{
  "n_layer": 9,
  "d_model": 128,
  "activation": "reglu",
  "positions": "rope",
  "qk_norm": false,
  "bias": "none",
  "tie_embeddings": true,
  "parallel_block": false,
  "init": "normal",
  "init_std_up": 0.0525,
  "init_std_down": 0.00783,
  "beta2": 0.99,
  "warmup_steps": 200,
  "schedule": "cos",
  "batch_tokens": [16384, 32768, 49152]
}
Each number is 500 + 50 x the weight over its row's rms, rounded and kept within 0 to 999. Layers, rows and columns count from 0. Numbers have three digits each. The size before them is the row's rms in percent of the matrix's.

# layer 3 MLP gate, 320x128, rms 0.142, rows 0-108, columns 0-127
105:438429469555372529592397485529563528451526520516435498513556506537509514527454447488415587531474528566475530549584497502486518510560467492518501484546457519549444491564561484509489473532547498437569490520470493619482559458447415509600555510570579511509561453425456419481522408422497585483446579620479450489436436473464563537527605485499491463455443499504517567551536504498551564468473
103:507539399543529476444507428482494560505501371577456581465537546562516615519579425531454529465509432518558576497494504469524485460515578531460507500508549521490544524504433510509486555539621495490482518499481401548503504403583485560496533448463452415420453495490549437498514595546466567466503525514520552508439484448460555472456562546387517476490516600507505567505600452411459444583486
100:465455517497550484523593488524508552458517452523416464510491395576448487492483465573545552491377533550536492408449542477572586526553554525552535528540506507460478520533479484568492566471516426487546497490484499577520546562457576585498467524413482470595510497449432455508489459514530531483516431573493522318443484544569482519585486471526531515487494485448492496521556604606540571438406
101:480454519489483453494454449476536514566443559473456421513452559504466494470573457482471537516600487544571581506514508650493501501510561488365488561518596458541490538547460488522487572451431545477561542480447491423437496492448487531527530481491509580479545450479613423499533550541558415443434495422411559567489522622456471482492558504510508502551429418525419555542484502495521582421494
113:454509470511425433528448524541462632492501538498544571499511419469452466525440618512540608483513503461473449424479510514511528472517541551530477523508482574611437563613417467549450518509503476536537561537391601531601499483454558511529494514476482503432552527483519482449444576448434595444450491490499584537531515476459576481529554453452445579518399504517493465477516473554552438551428
096:455501478481427507502533426495517473440483518477400455515555501459434484637526513537500569526454524538452451541569538461421575418487510486508435543561555381545439592504554557528538450496499487478573446649508514452480542531555498523488492556508547550421570366491504510490491500488416513440538576402534480541513549531561524541498414455542524551445465502461510480476454523512538424590439
094:517473560464496393493451457495441469510518528486633489457444478411412519591455433539521561500514482520507482486430406500548504583512519485416583517503531500515512518550547612482501433481557436466433480502522462448520460459583434470472494513469548567549451453566523569514454589515527494482518437514515519480497471561486474420485518523440433411507430621570513426426558542473605561415524
095:586546597438491471530542584536524591516482562421478494569460457502544544486451492431546538483424505507485443479560579512591560573446464490465465503504516484446450526470455471517518442549529542531515547464469572490451478471551526608514420512498447556416461458429563533455525563467464493514507480486423510563597458561471590507478546498358590559507517533389570579501531555565479490505566
102:415491442496545497434458317534503513539499516424493458536578430508543539525551514537539582464516485478552525505565458608460507452480398476509454510512449517501412386514515515556503524508554531545559498470407492529468520452502499429503480571612542573509576543469606496473486496497432598562419465441545511501423472550506534443446560512476519571503437525466538466497541559494543485440415
098:561594599548474426479579534440524535439471433434509523507541576480484426540482509503488452434424496543548499433495548573547491515478458437521464554511405439511421457525467488534588490519511538573529478541490471460535587509508440468460445527464545482583505586392530385587480487550519473534515490483465550444480465406472578405482572525506491458495463534482573422532494601498421548463418
105:496541454539600510498519523475407518519495410533519467511485607512512460549467526526562463538476456478512529431470457495517573539628580487495477543463503406585498555520445537563484447443430494433571525532489536516436540434552535513494471489578506472506583454599495523409504479517577481513478485488510460493532482466412601479536628503534539542516514462598500467585388441420394472476445
100:538465526487446567410502483492551495478415538478573579553606414583465513553507483534308421506572497469472545490497518553490407481420553476519442498540532582456496466430517450463477483561504533584459518573507546589410435537472593524532507522533499522512481588402488410440476489495445503506572411429572523489498482429536438469512447477485511470450469519508499532475540524449495465474489
104:575528498434543441510420538528557505524526568469563501449586502465468535522510488528655453538486411483500518503515550504556479463486487501383565569522518440446392418501507354532552467459503574536430582504461450485421526554521461514505493506545527522497500529475509519459412482475535477418494585557481553447478480499415605509506558489465444499433463478447509531404481487425443603536446
093:479437472516474537461482508522464481386492489495512520498520519522580469514518485423508498458539475525492407452596530518571544469560515507431510468572486396501464523582599549570620524551539525446435540549494436533535346434481570513559588488505509521537508478433527535445465533446580520549487542470570539563593588537501503416480504487519414603557482473513484411532551524399517523512482
108:531454402441513453473434471444549480456497421538436437561538469548495565479527443486558523556483516458477498502537542544570518495531489480458481466563436425527448502563553527461480511563534421473434542595519478552511468506475500585505533619480569508580505522582507464497473567563467495450459444541509522491474524424467581447526423404642537554605446496426492550523502397391467557516523
103:543459593550401528490543440445479475478519482458513502512551484522536488491513419450580458432446405451594513409473494497455608475505472630486444515409502518537454436529515516576459500553461574468550468425392432527538479528506483549546523513490508506601586513433442553404505502555496601484502505535483511526446507496480452540451507518529473503551504622458452519481437577567489535418417
102:428517514423562415481541500483500437516441489457385452590469479541489577496444565545414471483572529532541519525601481488458500468537557579482539386484456516560487510458534600444531521565435470529471476564491543528425454466513497464530499511473557470629504446526536480464541468414437470533542410487499567521458610518524503416468447591490524489578450419561518508420450542531565534532472
111:424528460455596543431446487418507481481527494566464560492508440593428586554467466543448508512545590482524518489521461505507626433485519531496568469523561460510443549464480521525546501579535533545521448517507444412510415406419435509520509532469520478454508497412570457464531475527557417513619382519524406500485529457417494513523544538474584542540604551460420547467519509469546441504517
109:403418500601488482496541512506452430516486560531430542452572485533457547472502440513390535515396604516518523504464512552629538426526456479540478555501489481483555505532532547479556522467516485509519472510523530540520422499540562567581460576487569455570520520556503469488443436552547518528378461551441561376530618491425459504529567437469457513444557438554434517528466485527477473439546
111:488484521445480559478612601495488487447555492424475393456485527400499424464525521565443550491509531514452623431458528464581456538418496476489473577545457471514466531427474523500459542472566544397525478481450561527409516508547590517449452493469523495516478601500570545452454512560501469494514522506440411519492492492542598592493457467532516436500588576495463515497517443524493552506346
095:520505550444495576417512437513466525519490446519476540538510471502577546461512478471495520522445502517437408512505510494393579419509525488435552569521467509404484553571508507607494465432514521527430472439465507499461536583455506531437403507370472493511429529478567576556504547521571576482519557531510492509515475517483616508553442531575589525405409515493434465404575549447544511603507
107:451513510457419552506507531555540556464500535474532499544544437484421460422469516494550427528436521505469447437454512413530498540506614568445506572481511540370436586510495466377471538493515463482438526421517552497486546596483509578496507565469542588486460455469555511518519555483523497419510500424489395463520409551507572486526469478448530511429542472522507503488484400504529496582336
088:498531539510500543482524529487513569443465436454507411511582432557489420507442490508518566562549422420570559487558536484510507457471522533498475468556517443530532518543474464615547548453536550474442467517588403338498499486431423570423493424534570494468505475543461494454436473479470524534472476451532503479603385515492564514485609495553485417586513485552411505504550507426446459490535
108:534475538603459462526477543459463589590548418550427588516460490474376584501550534420493575435472524536496411540548505368578544480483517498466490594489498425561560574505450462495487466475349469376458504523530497598512480440563543510487450495533517479507496484482458480478518547547404550513464497466568495542494532560496511519464418543492431506533454476519545539427471461561476475518485
104:524536457433574464476554494485580558481468427511491565542413599539569418570531455486412508502550472539524432443500641481522497501552553480489487485454529500469549525503487519496597449514460578533464413480427441436474449569553520577571444541506445585455517580471506596560585475539485440535496604489506465555594512511489504527443512454489448508560465592476556503511537507459444539510591
105:483507458545476575449484506457432487576433585509458400530546514531557442522527503471461495499511537527450479558564491565513524450516585611565495429494502541447484444611492569555477514503403503415514585458502551518394515480425523413533497524447584510563611529459404458437418462469521402530497568486535513469591471424500480544443567512542530455422531505429543527504524500471526434476519
094:525558464551501446532508503516549563501435452521531481583488570435513506568476513568516473551517477485488591438406512474436562485624460522452469535505479513377453534462480471512323492520465489488450381560537503588486526427393464489498479554493494463536506445557505452496385573539473510497425505525495547529433528480447509490406452416475470534492458565494493547574461470485414488481413
097:542477492477440442496428535528395554497390519509551517464585442536469453588474564554465463503442509466498561432525596508480596570507530497579626499408491491539496538424420556427522562422466515494547487534563538521447471485575525499569557470565579453475465573529494509459429536405432527561586512515420388549492551485519557530531466506509513544503560481522523459572515461492442500531513
101:488482499512467541464423544528537506519521551618542359554564516447485443495455471427494582460553481567529473442434576458557529464457549468514472473533480538463462485531522503511558451520514500490465444458445421574469460490576547484545523454586573514449637468569425489527516406555464516496575476499525580470490565548430544590502574527586479451447408436568516521491523544464485504443409
092:476487507509450408469536456504510537528424456552507453558506522541417539502497412501463528538478610567460531443447541458550532458450403530474488521601432427583417490509453479491392539466457436547481483410530486514530438592493483503532461499523569520475494518459490560527524508533465562551486550531512508608433450472524440513465487481398498497560506494519442635517437369498442513632518
106:574563439455512548518432386558493487506550432492468613455554534478468514553506534475548580555496452544581547393557507508463563500501560519493564556592538618521560565625502471526536507558459453554423416508490532485494556436489471438491495489493386538469367444436492429531487472545527505523494492484502555497550549492471566484484520510536508509499444551474449574589563461441455496555525
106:446536489426556529518586467497547594571499524494473469466479515558509498502487393493494473422478487555503473509484463546498547497645489505423406402495467497554498412481432518500457592495524489504507422562442510493488581521451520589521429522470468501539554523482489506402567572512603520547510453452502478481570483552501510575455460624539427529519563498597538463424519590440412555448511
094:541480529489573523507508392440495429483520450566332506531506418450492572567431441509604507497519512487479552470451496471579464542525473504499482472593527443547495560429434415526596452529442461511601460502404456603576529464528500426519523542495506440534522530468560547540486560555433498434511474504516494516559482526529507511523456518450418488485519536395543584437442429516535470567455
101:543519541481480558510508455420493478404433428477523486529575519492564482548445559564462499462582476427593488502510561435544601500505529454481464562507407444523617472533493456450475527580434492462467481557485541508494443600405407506631488473495479481483484568526536538482566490461541613531540502467489497563484533506566377505525381515492534486464522536473578521541562434548469493456554
106:511487570485478557574577563449512409467440477435413539464479456539568498574499507433517448501479562461466563463522471448596500508520418540554480526529459474454466584529600529531425584478494576542483492479495442373484391579466521471499490486630538545521474568476561392546518578519555456542526499408514564463519486377517511459487511512465542494445495464512419539456475503491556475553479
098:492445595524477508425533558481541528532465413543437560489495482555511431403546582485455513524477450466515520487564455512483540462503411564459496446556468553469488587453564534435480524544585502530580470515566566428454537526476500447506569538516465530413385476471484608533494444562533564496460429476513463553524540518461653464469430480435530469486431566504542471530427418509442551556443
098:538367473578506511523484483532514433488534487459524486570429519519540398483490475527487468482525583519529593471509477452587507505448395471426478481439450488508535465548554573523474489480511511465546414619494493473493477540386526562502468490535503597481457556499546439445536580482536518562425443480482414557418468451571596453417468499544491587445523486517470607532492463501445602460555
095:567503449544458570552478433477553505583576607473444522503558443540620599609423480454429502475485509496430446546413584425582477521484545455521480513589585517498460535521509604473563473464500502508549532481598555546515536546457566458481454522499482579476469435561476509483552519397551496442509474449470459469405585442491448458505507494537528502481457533509463509431521553476585513547500
099:398494473516552514529409408407508553583552451539469479581463485456490466468415469486549464454508500531490479506482558522545462498496568535487620459532414528464593546509443472405565587514419487525554470477531467465489521529518409587473562521579454555528488507529458379496524543523407523476541546572486500429535529457539461513473430467485425463533553467580536476436513448373483570509530
095:528446456490481519418413524531585519451499431439475571515545425491418508548480481420451499402443473457512475527448537589448550494467501515553443485537414442517502507472501451514493527655541567438419506476438492393521398590505565471505532458513423549457603548441532538450413518399449423462522496437543480504440525493503485473487551480488493495467462465430509548513456429415489502441471
101:537512609571479549447545519361516563481473440552528418509625583588544446511496513441504565533498604519491524547463591544403544519472486457432492444496546537508376453482513470439498578517523475449593483484462596492556591521531524483553455494560527517492481459399453412577535463540456461503503587532527560456542452516461431465500489495573494531505533523588505528507489525514507485496448
100:489505487408490426493539533460497509444449531463545477474584477535546532580584507459405516608507589490445528571472370454534508488478476482533450546587476514506557513416549532542506558485577466517529507495462507594495454495420482506479506515402492568590484516522585648597494482445500560523455492527466508520532392497463486429497446469390510529507525514534541583464577547550499549489426
100:522484537483485459479519503539512586509561514440446534468509574498476472499409555559538463506573504551466492405568574489474504444534476453442535472464564554577467530508442562535491509614503533394552527544555508503499501534441495586606471466420474498490440563563443417446478404520458498426401577492638473532602584551446519502426512427497489507472553565534548485542503490544547490465563
104:476510594504550428558462674576559444577537475473544516537550497489463503525513508534483463575575503521509399444495551526560510544478436451509466567565517508486469516495600575513489467384521539414367466508497421565500498542485541458429511549513432497530563464422541522588545506439576425508485477524478608464532508534500553459502527492550560406471551584502477525499444465488461471513502
112:546535518544441502603545554599549617470547570527514486555539517475472479529385515510591558437511407571460537536484536489554468542581483420482505569470518521515581572458431482499426427463436413467419487469532435500442447516512557505525418531551439542441481498430477562491521526416549521558548393521570504424529557558518493446425507510458496516523601531553489461529529451489478514539540
098:563557461437467472520524524498495528491477510535494490462589527464554447515478544632534496624566506484422508489509481396454560493511473544520474426476580560591574425503454549533511416459586586477566510584509464550527455503527527452558541394520454497366501453446506541473537472458479550407471480424496527483583510455504510513436517489508569533456524560574478468437441496466483482542628
114:515485529363545465520499551444556488579483439452494460530583565425479504440562453539609490435447497449492461516580474441520472506464567532503530453568552502476512580592511401432569494524485479532428449511546513502433500432551570501597531494430475443510460508535555522486468518544508488519445516622445453471523503594441517449363511412515412519556510531548570500514500483535411534493483
104:526480503570496501507520483577574482487521481383523497426598379513491500520506495554452482531435489565497489481463612553516563537492495461514484496480558505536543459495548438582444537413507377539491506508573493446528506557525457426490531494533467413490487446449502471439464403631520604436514506578515415393565536524491578447479578470505598539507519538554481505470454442429513553471464
110:439455515516556461459437487464573492513475556385522520464467439515501559492530459500524425536504475442497433502554596518476583493510497474524432486435491516523493472485488423454514526403407461442520495597510531591525398427432558463517434480474489396565479508466610568449562509448446576507507482518497472447504433492533441542479415442541553506536507488493518416489470579432590564371444
093:468436458530494393511462480527469526560487516502551443547467483588466496478559399497538471556502433444446513508416497519492504528467492499464508528513416463337563513528571524424547586487529516459620441539536503542412483561559427530484539579521389517537496484452565593442418546512445518440514464568525539460522459447417527483452489440500406437474547517495458536542509409549492551553478
102:505451467487541531532429491471472525499531533486536531596568502619431499499513479460496478498495433501573451513594543551501659571513500516500422478494590498428505554596487454474542488508431415500458522553521525507503466532407523517492578491398445574459528455510520446480440458555512543493527526546522538555548512437473483704519557463515509529480557552497543468563383486525497542522436
094:434512542485440531514530458467563444467585485471465449468526439454475457565480532400492596473462459432447432421581517463464493501476435415525368541551478498589545584594439527457474476508452481466491493602502436534397501489448448462441521545493506532500574520509581534585450507557555494473383555450543570460582485467505457451566457531420460454527547528554476464508440520528523551491465
092:596472464495422506560455564420572506493467505455465512493474529536474597572513444579555552617470488485565406479491580519521537507492449420474461487548554466432507472545509612515561514397512472446506606518609376510590582495517483531493410564443447504496566514518528545508511451514450449434518486472493476451537477463461433496488525538520576409547485593509500465449495493459567552457474
102:530549504388429495465470495537505475495431474469436556611499517513530504466508553446573513433551523470506533514423537482544538524567552555483424483524487500552511524498390403470565385519523530444474533606490569442501489515484544527555492486578559586504436490459625475526494544518506590433555490480443526595570541553548611539574475424534442467427485475554583537513484440526528471543531
106:497423589452438495416505451446427487543533485547415403435579426526438556475439457524439463578605437554546561448500564444469540413566388536495495560437517477447501466575564469504522541562474524551420508452472485528515555496428516441495477473562483429479424553491490503551511507471504459490433462451480505462503503433540518504587422571549435469392540546522496568477468476539480479574448
100:415520502528582524553522563535483528537578469375520516390551477485471440493504518545445478478529463542453482459434591530477537480529477467467527524523432493479579451496484460434593436501532539581445527548504521499416549534555431572607497560472465550518489580478466535483545615532502448456558625528489517516579578550489522463523540440561470449513477577572526586407454524488472588461503
097:531518466576448462596474566531476478518449506467439565521457482583502533518520450567462615580513449424543483467404495509570498572446485538486492444483543505517599489570472540554443399539445502438472540493589512511528558483471509500621538463400555534426494592494470495506495504433525490549510501401527527562477534434438469487430465500479466451399388408519452497487489553590529511529445
095:467518625492446501561497573489539551525504576482485457527445508540488566511447547554473514543439494577464543530485500403539524511515514446515432525527547442574399429445511468472515436427499529446463594482597562538428444567528454461395445526532555543469467598478440478558483382488457457520479502564402596494507530478497525488515497479437445522520485497452385458439580474503408519495428
103:534436562507528510503489532484458457447537509519378472472536501498508479494450501440550511388496485571492454386580482515521582430484501547434423459484500496456424596546437461522455404504504511448564525464566471507524471465476531409612350544456423499537435451428529501517465459509441547525506472483525530441511517434584443397481558460480469504605533510480450585468496482564543474581503
101:485512542482450445502501436581488477402509488466510473516425402502547602592488450544493530475470588565468466422548474501520537533498472476567427503460537451532550564428521481479534559518469523544431535572493480525449510569485536444509445459498549576488427563502424502413455562414553514514477522469517555572504585479425553499682406460521607455524532546444512494494476521557467549495570
106:488529443434388522489483492373428454530522441525517492435558523452411533459556494538435517508594465512579530475503529495489579425448587539509527518518561548593527478491410523514465476417452434483469498528538600478387507494541530553484560543491590527521512501444507518510455429610459446475558482489523533482612465492453461515476531446554487575519618409514519513463561500528555479593528
099:547482486543593462518459481454485498535437514466557483514510426502465595489480542487500442475522470589503461489454497377448554504375494532509432399439488486467564469573529454455602417623549527480528421568421480427503528460482533434577455444514545589534515405453491506481488472505565532426492412492427531519567407532455499457588457488469526489524480531445523503436508527444437431468521
095:535502495500545518439529407477549434511524538498443516600490441501568535421445469546421571450518476493547509548480513449578489633510551461460454481559576486475618494511566501482502499411583589441451454506487482606489437534440507531427584499433464544464441529507498474458550511442509508562542418439436500558399429518528474468496507472462413526430435512432516502428515602526484555550502
095:505497520506502540494468523469520566391535420452552509430534519539404423534568440429505519494501485495476557505493544476425475529544411509438432523542589367540486505520507507394476458554485539566638469528547475475589558473559493429572432527520452485508565456461499498570453605477514543467517540532561414558559488511536546395509568541506497485475383480539522536550497462499487552415477
104:484461521465451508525409473565536509455523436481479512506527599447494562535438557438413513535507519454539479583482599605478569603455494504529509454485544494440536526540583480469470474449477485499478476473559485558489475579539506452482455493482447432659436565571475576432540517504516488410406427487546487507449510449451448491500478503475534475512485542501506582435543421373383493578516
096:533485464518548450477509588502493542516457525489601538534567475500568479498455534547519404459435623505487437487546461503562592500522524474548538488480474569489550510489521555443486570444458446466548464553569520519541436508491422514549429487399543562556520510513418595535534522458621549434458505537437522399440497476535398478385455494536569535620506503490572456557445456434499524485524
106:566439503422496488559442494501498480526506537450472504581614514510618508487503386604483398513473554539492532461436453546390526414563529516484438542484543540540588499553494481562503474464479480505472473510500448556451527482452451498511437513495336476517460477470532581464520535543538535403416497545511486434489529474437523438417527397551623505438474539536503527476491460580544500507531
093:561490521506592564494551466488485490514503414533491487470474513515434540488564353467535617491508414443422452455520519464494549481421543534474458516481533496464520524452460559604597490430491495471466415503544565594450587451513616472457547523454478447577349524478566545483477544442496470489435487470458453490497457529412575492574507497475456525419507506482557553544457514496407479471492
100:483525450612515451500532395516442492401494498469495507485441552503581551564519457404505548462478583555547539529550544418445570399492467532519508442491504478522493463530506537536495569550525490514502409530503635465413463577535524482536482443501425601493431522480519494533533488506479528544450516501501401495522497528507449634556485524580444490552526536559498612495523553540574598548417
106:404474586525521503454462489475485451532526484548472443537554539434543562518450488562421485431540490485556542564452523482455521473494465491512477492591598427467514496494564542485465365511433466518526546560462463513458474456496473527494538657426500430498528490509502521514552553432441465483560443508425504507646565515356548483508524466485424479494551467521440421451560472532504483436608
088:537477443429523499496491624475531557476525422499434516597468509501548478540460504514485572454553442475491419434496560510558500473533404476577458473589550512457537490525464537412536485489371503378488544571457462525472503564485538487536533480627483471447467535540509549554482493462575508390447507558563461518526398433536499492488538431514544411615571510451548504518498494479434453438478
096:448567496461530600470543590490500566504491515564474533519444445517430541541526546475604444489572503473378426542465440453534569508508415474497482447528427445516484498488446452548512465599620498421447444462539507533505475510437568558556413478455539467502490448451525560461406546399559451544542611417473477559430542505498613507547507488459512473507516517537504551512487454500574492548459
106:501599457606495472596572432595425480519477392416499407508465504491505512538475542545488477504565556544536550476476510509535497426498456454445508473529475466464478456541516517511452496465485412470602427533545555468481507573457405468553490523542556509451428541444397547497514497544482535524512388543513502596439460450514520436491532401584463514464524515556555503406418441396511524451501
091:447347459529597431613439508487495606472424508534482490420509527560520550420532441453419466464498544546438573551572508406418463546460526525513505512511503530498448490490456510412440484509526482562562475574453484497421511566527428461548490512524471529566505480462462440520474497504556445487552572520435405528478519455513524534530395533489505444519474523512564592557586444434410491479533
102:551444463517516433534514466534509529464501430487490545518502563525545547554564502446471590554474360472370578569457454471466581572508404520500433516501550472550488497490488436442544520473542561469520574451534480574463538499483431435488539500537487658531462426497567469556600519436559497553485458540588501431464496525509552415471484478505535500518505587557581514425574495481469452452468
105:462510532525490449473520450502382505480578485470457539485437459493479539519455411483508531457514460478474470499405462511447479412436461465453541551481520440492430474531454523519476532426582440433539546470587411548427514491607540424501507494552465535484420498421512466452575476577496490374497591488441504486573499538507548536458481436460468474435489472421563620418489482455474443624446
105:393545475547604447447433480503470487499516502485418493470614460526552495473467475490517480473472586451431552471448566365506582536475490377468550554519514522463515539542421467451531510596513432503496542448570464500577422427434481479500420517466515511394501427480453416489512532518490495451491513535401514528537465516479535604503478522432474483538489606475435453456474500456588464582497
098:503440458473595503426507498492422514435622489457406521449501499506550542513475565501530542551493582540504544517518570504484471537394443508505462589512486472509450472535444491508523461494447451445540541542550507513483482566501471541493619401532498555421498445457551509425568490566467404606608525357461540499563483467473481544489512471483609459498483497463483561453509587448436469575544
088:496566395467482491565467492505442489454503517444528456498468473432480518504475488448424512544577545489460555428480523468467478547555553536503480523497546574557556467537492461525506491490553550512520584569502449450466478460525578434582563392493402536518467466495536541550408500460594460580548522441421558522486562600438560491511545510566604494535417421551529576455570604386493496547492
095:496559487478488523482535498512560515580509460543510459535487515410460476537458528539478583586488570515554465524502436571441523527421477576392402563579468511494540496443490597548491579525513466494483481469568573518437514509559543452556469519481466495499502526456493446586506523471450487483518462618528357460484507457545483540369508453391451537501498483504495387549526564557527451611425
087:481439516445566515559461529483465498388534475495463440506566581487436485502596478490553397459546498571541527482504442484497525610580352602420576478575502560481518527553493517458463469567507481483436527515461513406464447529536490520529490469527486469464546539447596474494473516458505503551541422470432573443556408466509454509539600443463504530435521517473487500534499425498627525571445
094:559456509392486506585467483439543477482473479523483448509526490505578567522475497454431584605514553404530508553525500411546579499474521383479581431504577576488487516576514538502519523509540470457405513496524435400461439491502574559489406562539519531508449450564550486461525511534490476555536579495540487566517557464561410496540534610440550475458484514478493437484548551435539482603588
097:516474479594543443475463515457580474547563498544489527466512462571462502515480437415498461492498584564535511536589559453435571512458505455436455482455494594489494426506516602561513452504578584442528454426398475602515463575516435405498472468429515522464572477524572513463459563558529549509513580501494512489436490519401436571595539437507435522462415538524510485465499580506428575526496
110:470561551617499470520547535473486418593568378548487541526474475492501563496451450465428586550585483491502453450534424525569544499436503483460523494511436468519567525437396512437469379495495382411469524457491465499404500505488493549443414555516458527581522525521462529490558377481472555548498472471546523483453532506559427463573563508543549540525467518560403525515499478511479461415504
109:498464486481598499495383515482529497537557485479499459571550410498556504422451463441487483508470600476382450526458491501504523599558470562434425394428534585438557573537559496506546548451559513445524499545366512547473541487438476526501545490516486618561494567525563465447477576594534576525547432491556521496502461485474502436433522557522487495508492520563542522466404514472446437510465
096:513539487555491456521556454495452510585363479567370546587520601548522508594555443486496526570415517527506526541471471489493491464521474524505484500498478516457508585496474512501461494517467498483435537510473556488382486506478480541506519446540443524432541416487614475519533399436491579554645454417534506498548529485462515536526510456397551424507466395488444503471574616482474510513515
101:474472503413449507604520523447404499538491487459487472573489590537442431487622507518436522433517554541520460459549521525619453500435564529555460478493525459558569465494432430444570499455494495437525485498576502498456461505426456387542525464469528535518535423553494467377463416469574408504529506465545419521480576478589512462473484488505532543433444535514593517562572538481498545528569
094:578406486491501560535443494585468525535485455516544572471460432453558534531522538516492674512522632540445511504526482517588451528560458418519502440464529601512455547482464472462473547569525536457484493497609490523510545519410543483444503532597446450513538499470492493530525533434417545432500523455530523473477544550415513448552547484525380518594505531546394464409533520477494547462473
098:496440485585394614565542521509481524577566548472418466509549520544459497521478495607518468474429557463494467519498552564560461457441471514498466545466557546499537519507514544497534469523512490381541452505501569530540472496501507533482544564512634540535589521438428492519374524515473495577479514462506502397617559451508544492494449410465528566523388407458527575563499581491498528508476
108:486449505434531471585457435534421554570359530440456454541458422428534530533549455569555531478428473481575370505483507511516518453500559462532461480539556474587544558540577468498555501510504473518443532497466418546523402559515531452524491481490474524494519462415469507522522454462547516563410515535564409580386486551521572430433538564505594548536495528541470506534480556429449485509441
109:495591492517509482539520483532464412507463469552458525539463464543489525516409519432468521542491535541563449467414379506502576453503524551435582513459469407521396417541506481457473534378460468591475628609440498467520423516531537473573430498501477501489462472499538463419424547439429579503442516460520536562542533430490416528438460451523484474498485499548482472440489591494465499442413
102:533572498588512547572484598449619520545477476477455559572560519509482433468502477404469525459566563529468567482454495523514467499518523574451455599487517496543463532542485522509506452486434500493525562414471463571497517523569534525551603545535531598462492519544559493475442426472519505503520470547466578441444497507430451487540589388491396484535501571584476578501561395426533456435559
098:401511596539475410495464488491509543568562401454489458508467435533497493502493513422505548427570554539412559464471476547583483453510412405527494530523459489432578539587468495573573483538455484466495577505523465439541499497582436564511479495505551570552537598529489575569412516456471485492507471398454507421467523488508481363543581562475521428477475526519496572538547508484504436565530
107:497520551495500553390426476498541491487586462557432534459502425501466533623538396461474508439530527472435553519411564429451389459434508492432515438580503570566436491564560489428464465558499499520477410505525527564459572390489529421496494597496529509471480467522431464539476570485543478481453568514561511529577610487445539396441502491518485505503500435519539463485521445433468500462484
099:576493544492542524425536506482561404537525581423509583556520491512477518519521486416429530539509589423516446517500495457496510473501581490460489550544494485488444571556477515532490518537401403443532514582472497390498533527545616496577374481478482472443489667484597565531524458484584535483484489527482506504473457511420404557497462587504573495526512558489528471532456560454556520512452
100:481467442579524531536501542460552425561420524450459524595601420405554467597485460519458429494493513542538575429593519496571553649477464496484486426467570395448547567463552508506558466474487514451503490468457434631507549519456554543473544443469555503499427451547504471592555545518496598490491521551481432566490486486531559506502498456481502488478525518418484472527447486510493550567565
104:491406500472399545537503492582505528498431569505513457519597482493537479527426437488455515529548471442575520536471571434435556496444491575540401507542425503497477435560456519541424430411415434419545556480464530522427476511534601564500409505548564547511549453475510496478578479480496577510458576503526441495462478455547429511411427524508558473578579498600516542456545485573495444492489
099:459525566483469469496417458522645508497482460460444448559517580501521500596496502535577526454506619490466434448539452513564424565513533455493486569610481543558531463413488480554476497543511479505526480423525517551411480461414504575485526525529570540603462520513508470476390489516483436421456633435494499443451547503507535509504576560439528426550401569490502463452495500512491482486430
101:494584467534398459520563582523512404473425468518486457498535468493488600433514553442479521419591548505587491504552510512567570464503512487538462523425493473460505583575456461518590509442534494511494469511473512483497483493514491620480490469473530531425514446502482464489527519500522418522535549637537559515538462480501473464496438430345476428427570509476425502408470475545590525480379
102:583492495493458568443485457475550508404460429494520501545588634500469542514453517478484600491410478493509489463516501570550474508544552492568511520534509455469547602569446544459546484544525522544596605525453545471427595543488518467540473395572511589561450431439534481544444509486498569539420490461527606525501475470568497503558477521506595481426494431473531440419455518483456579505459
091:557505555453514611455532497517445499459527473433551533434509549554502489512413502515537475464494423470500581463483549541462495548507571523446497422515538367501472440470617607467490510513479514471547503390481478523509401499491476494510491564580504564424557431446489482441546523594552577418583513448523604498514503535432556608500579504495497494457429562485565498452454518421550475461545
108:437402508467600497534542529517520520453528458586407427468533526578533464457490502528470487543435567499481555518481521351496572494407554464493517551467508573510557408446553486464523441520528451487569442448499468504446530520507452433639432468476535593519473533421499503550421567525592616512550484515472532440519520438540479501534503536549507466526555549546434532535584437490504447502431
097:574532588537494601500492515456572509491418429583446520557539414406513495535515402502499540513523569431503502554390613461629477534529506476520464519526531490551393493511461512516496494486470428504438475458576579521450569459559483461526542435469432461572484499415502521610503498574530524599531448426411432520501582507538570540465488470521525424558458501502491488470526513462472523525501
097:514570461425541554471563527513614436533481450451533532569497508520468428517442542510572523520527507594488445500454523538511581565470474474462474417640480479502493431497523501506454624473508546525468545427493540494522540490502525471480523499530489571613519469454579591507549585486567542547501467482451537497521538540400539511450482457466450448503484289518460553572500541463515519520444
103:534542526518471519501506503389564454513568487446548477506597448543570523523451450457532486521426455418609418486494513452459676494519543523481505562452566449594570532487492446480583402511491522533524519536384479489470445517446566439515485465468567568477455543526504470592489517470481549454549483542513468487482508527480493487505461322561465502403550484481482564548469558538477497499471
101:545546495510585482513494467462445614423506551527515539542474598573415609447519414498462517527521479473474480530552481480469496498470461508487452520519434470368511482408523500375521538442519583507446495524539506476473475526387608429506441423594478535457555517527588469521482449474495539474586519531532566458441601500528464450508439402476548567522507442458532447451460575497498545499470
095:379521512464389446463514444471408556366560538481467464589514489586548363482516554494565517500561529458523530519520551575491517581542551427469475471414548525501438492548501561544510537498446486588544494502470491481394462583460495483451535508550551552514496473473394460577566492490489472513574523485495520459500544543525443549530540425571515572406504547533467453460542484538538531412520
102:506396474508435569476508588492559474525441548554494542486498558547459483502391544479521523487557443486404531411491569496531486480412558558531539528511549526473451481448448502482459441531506524532576432532555416575504504606512519545530439495467531465428402533499543555538513527499397610434568501553585436538420446499501447493469517548520390462530572490499557481464531468450456625530486
100:572482587546475570554534478446339492546451435581568480508490500537474448493586446487542568603417516489511506505476495444527553534505475481529483477483514448526405489492429488443428472534597522460491393518538582548528501544468444447473540432504468602460521445511566473452491402483524519463536507542496414580469463503462518502485420482472562414523558491578581538570595472494468533438493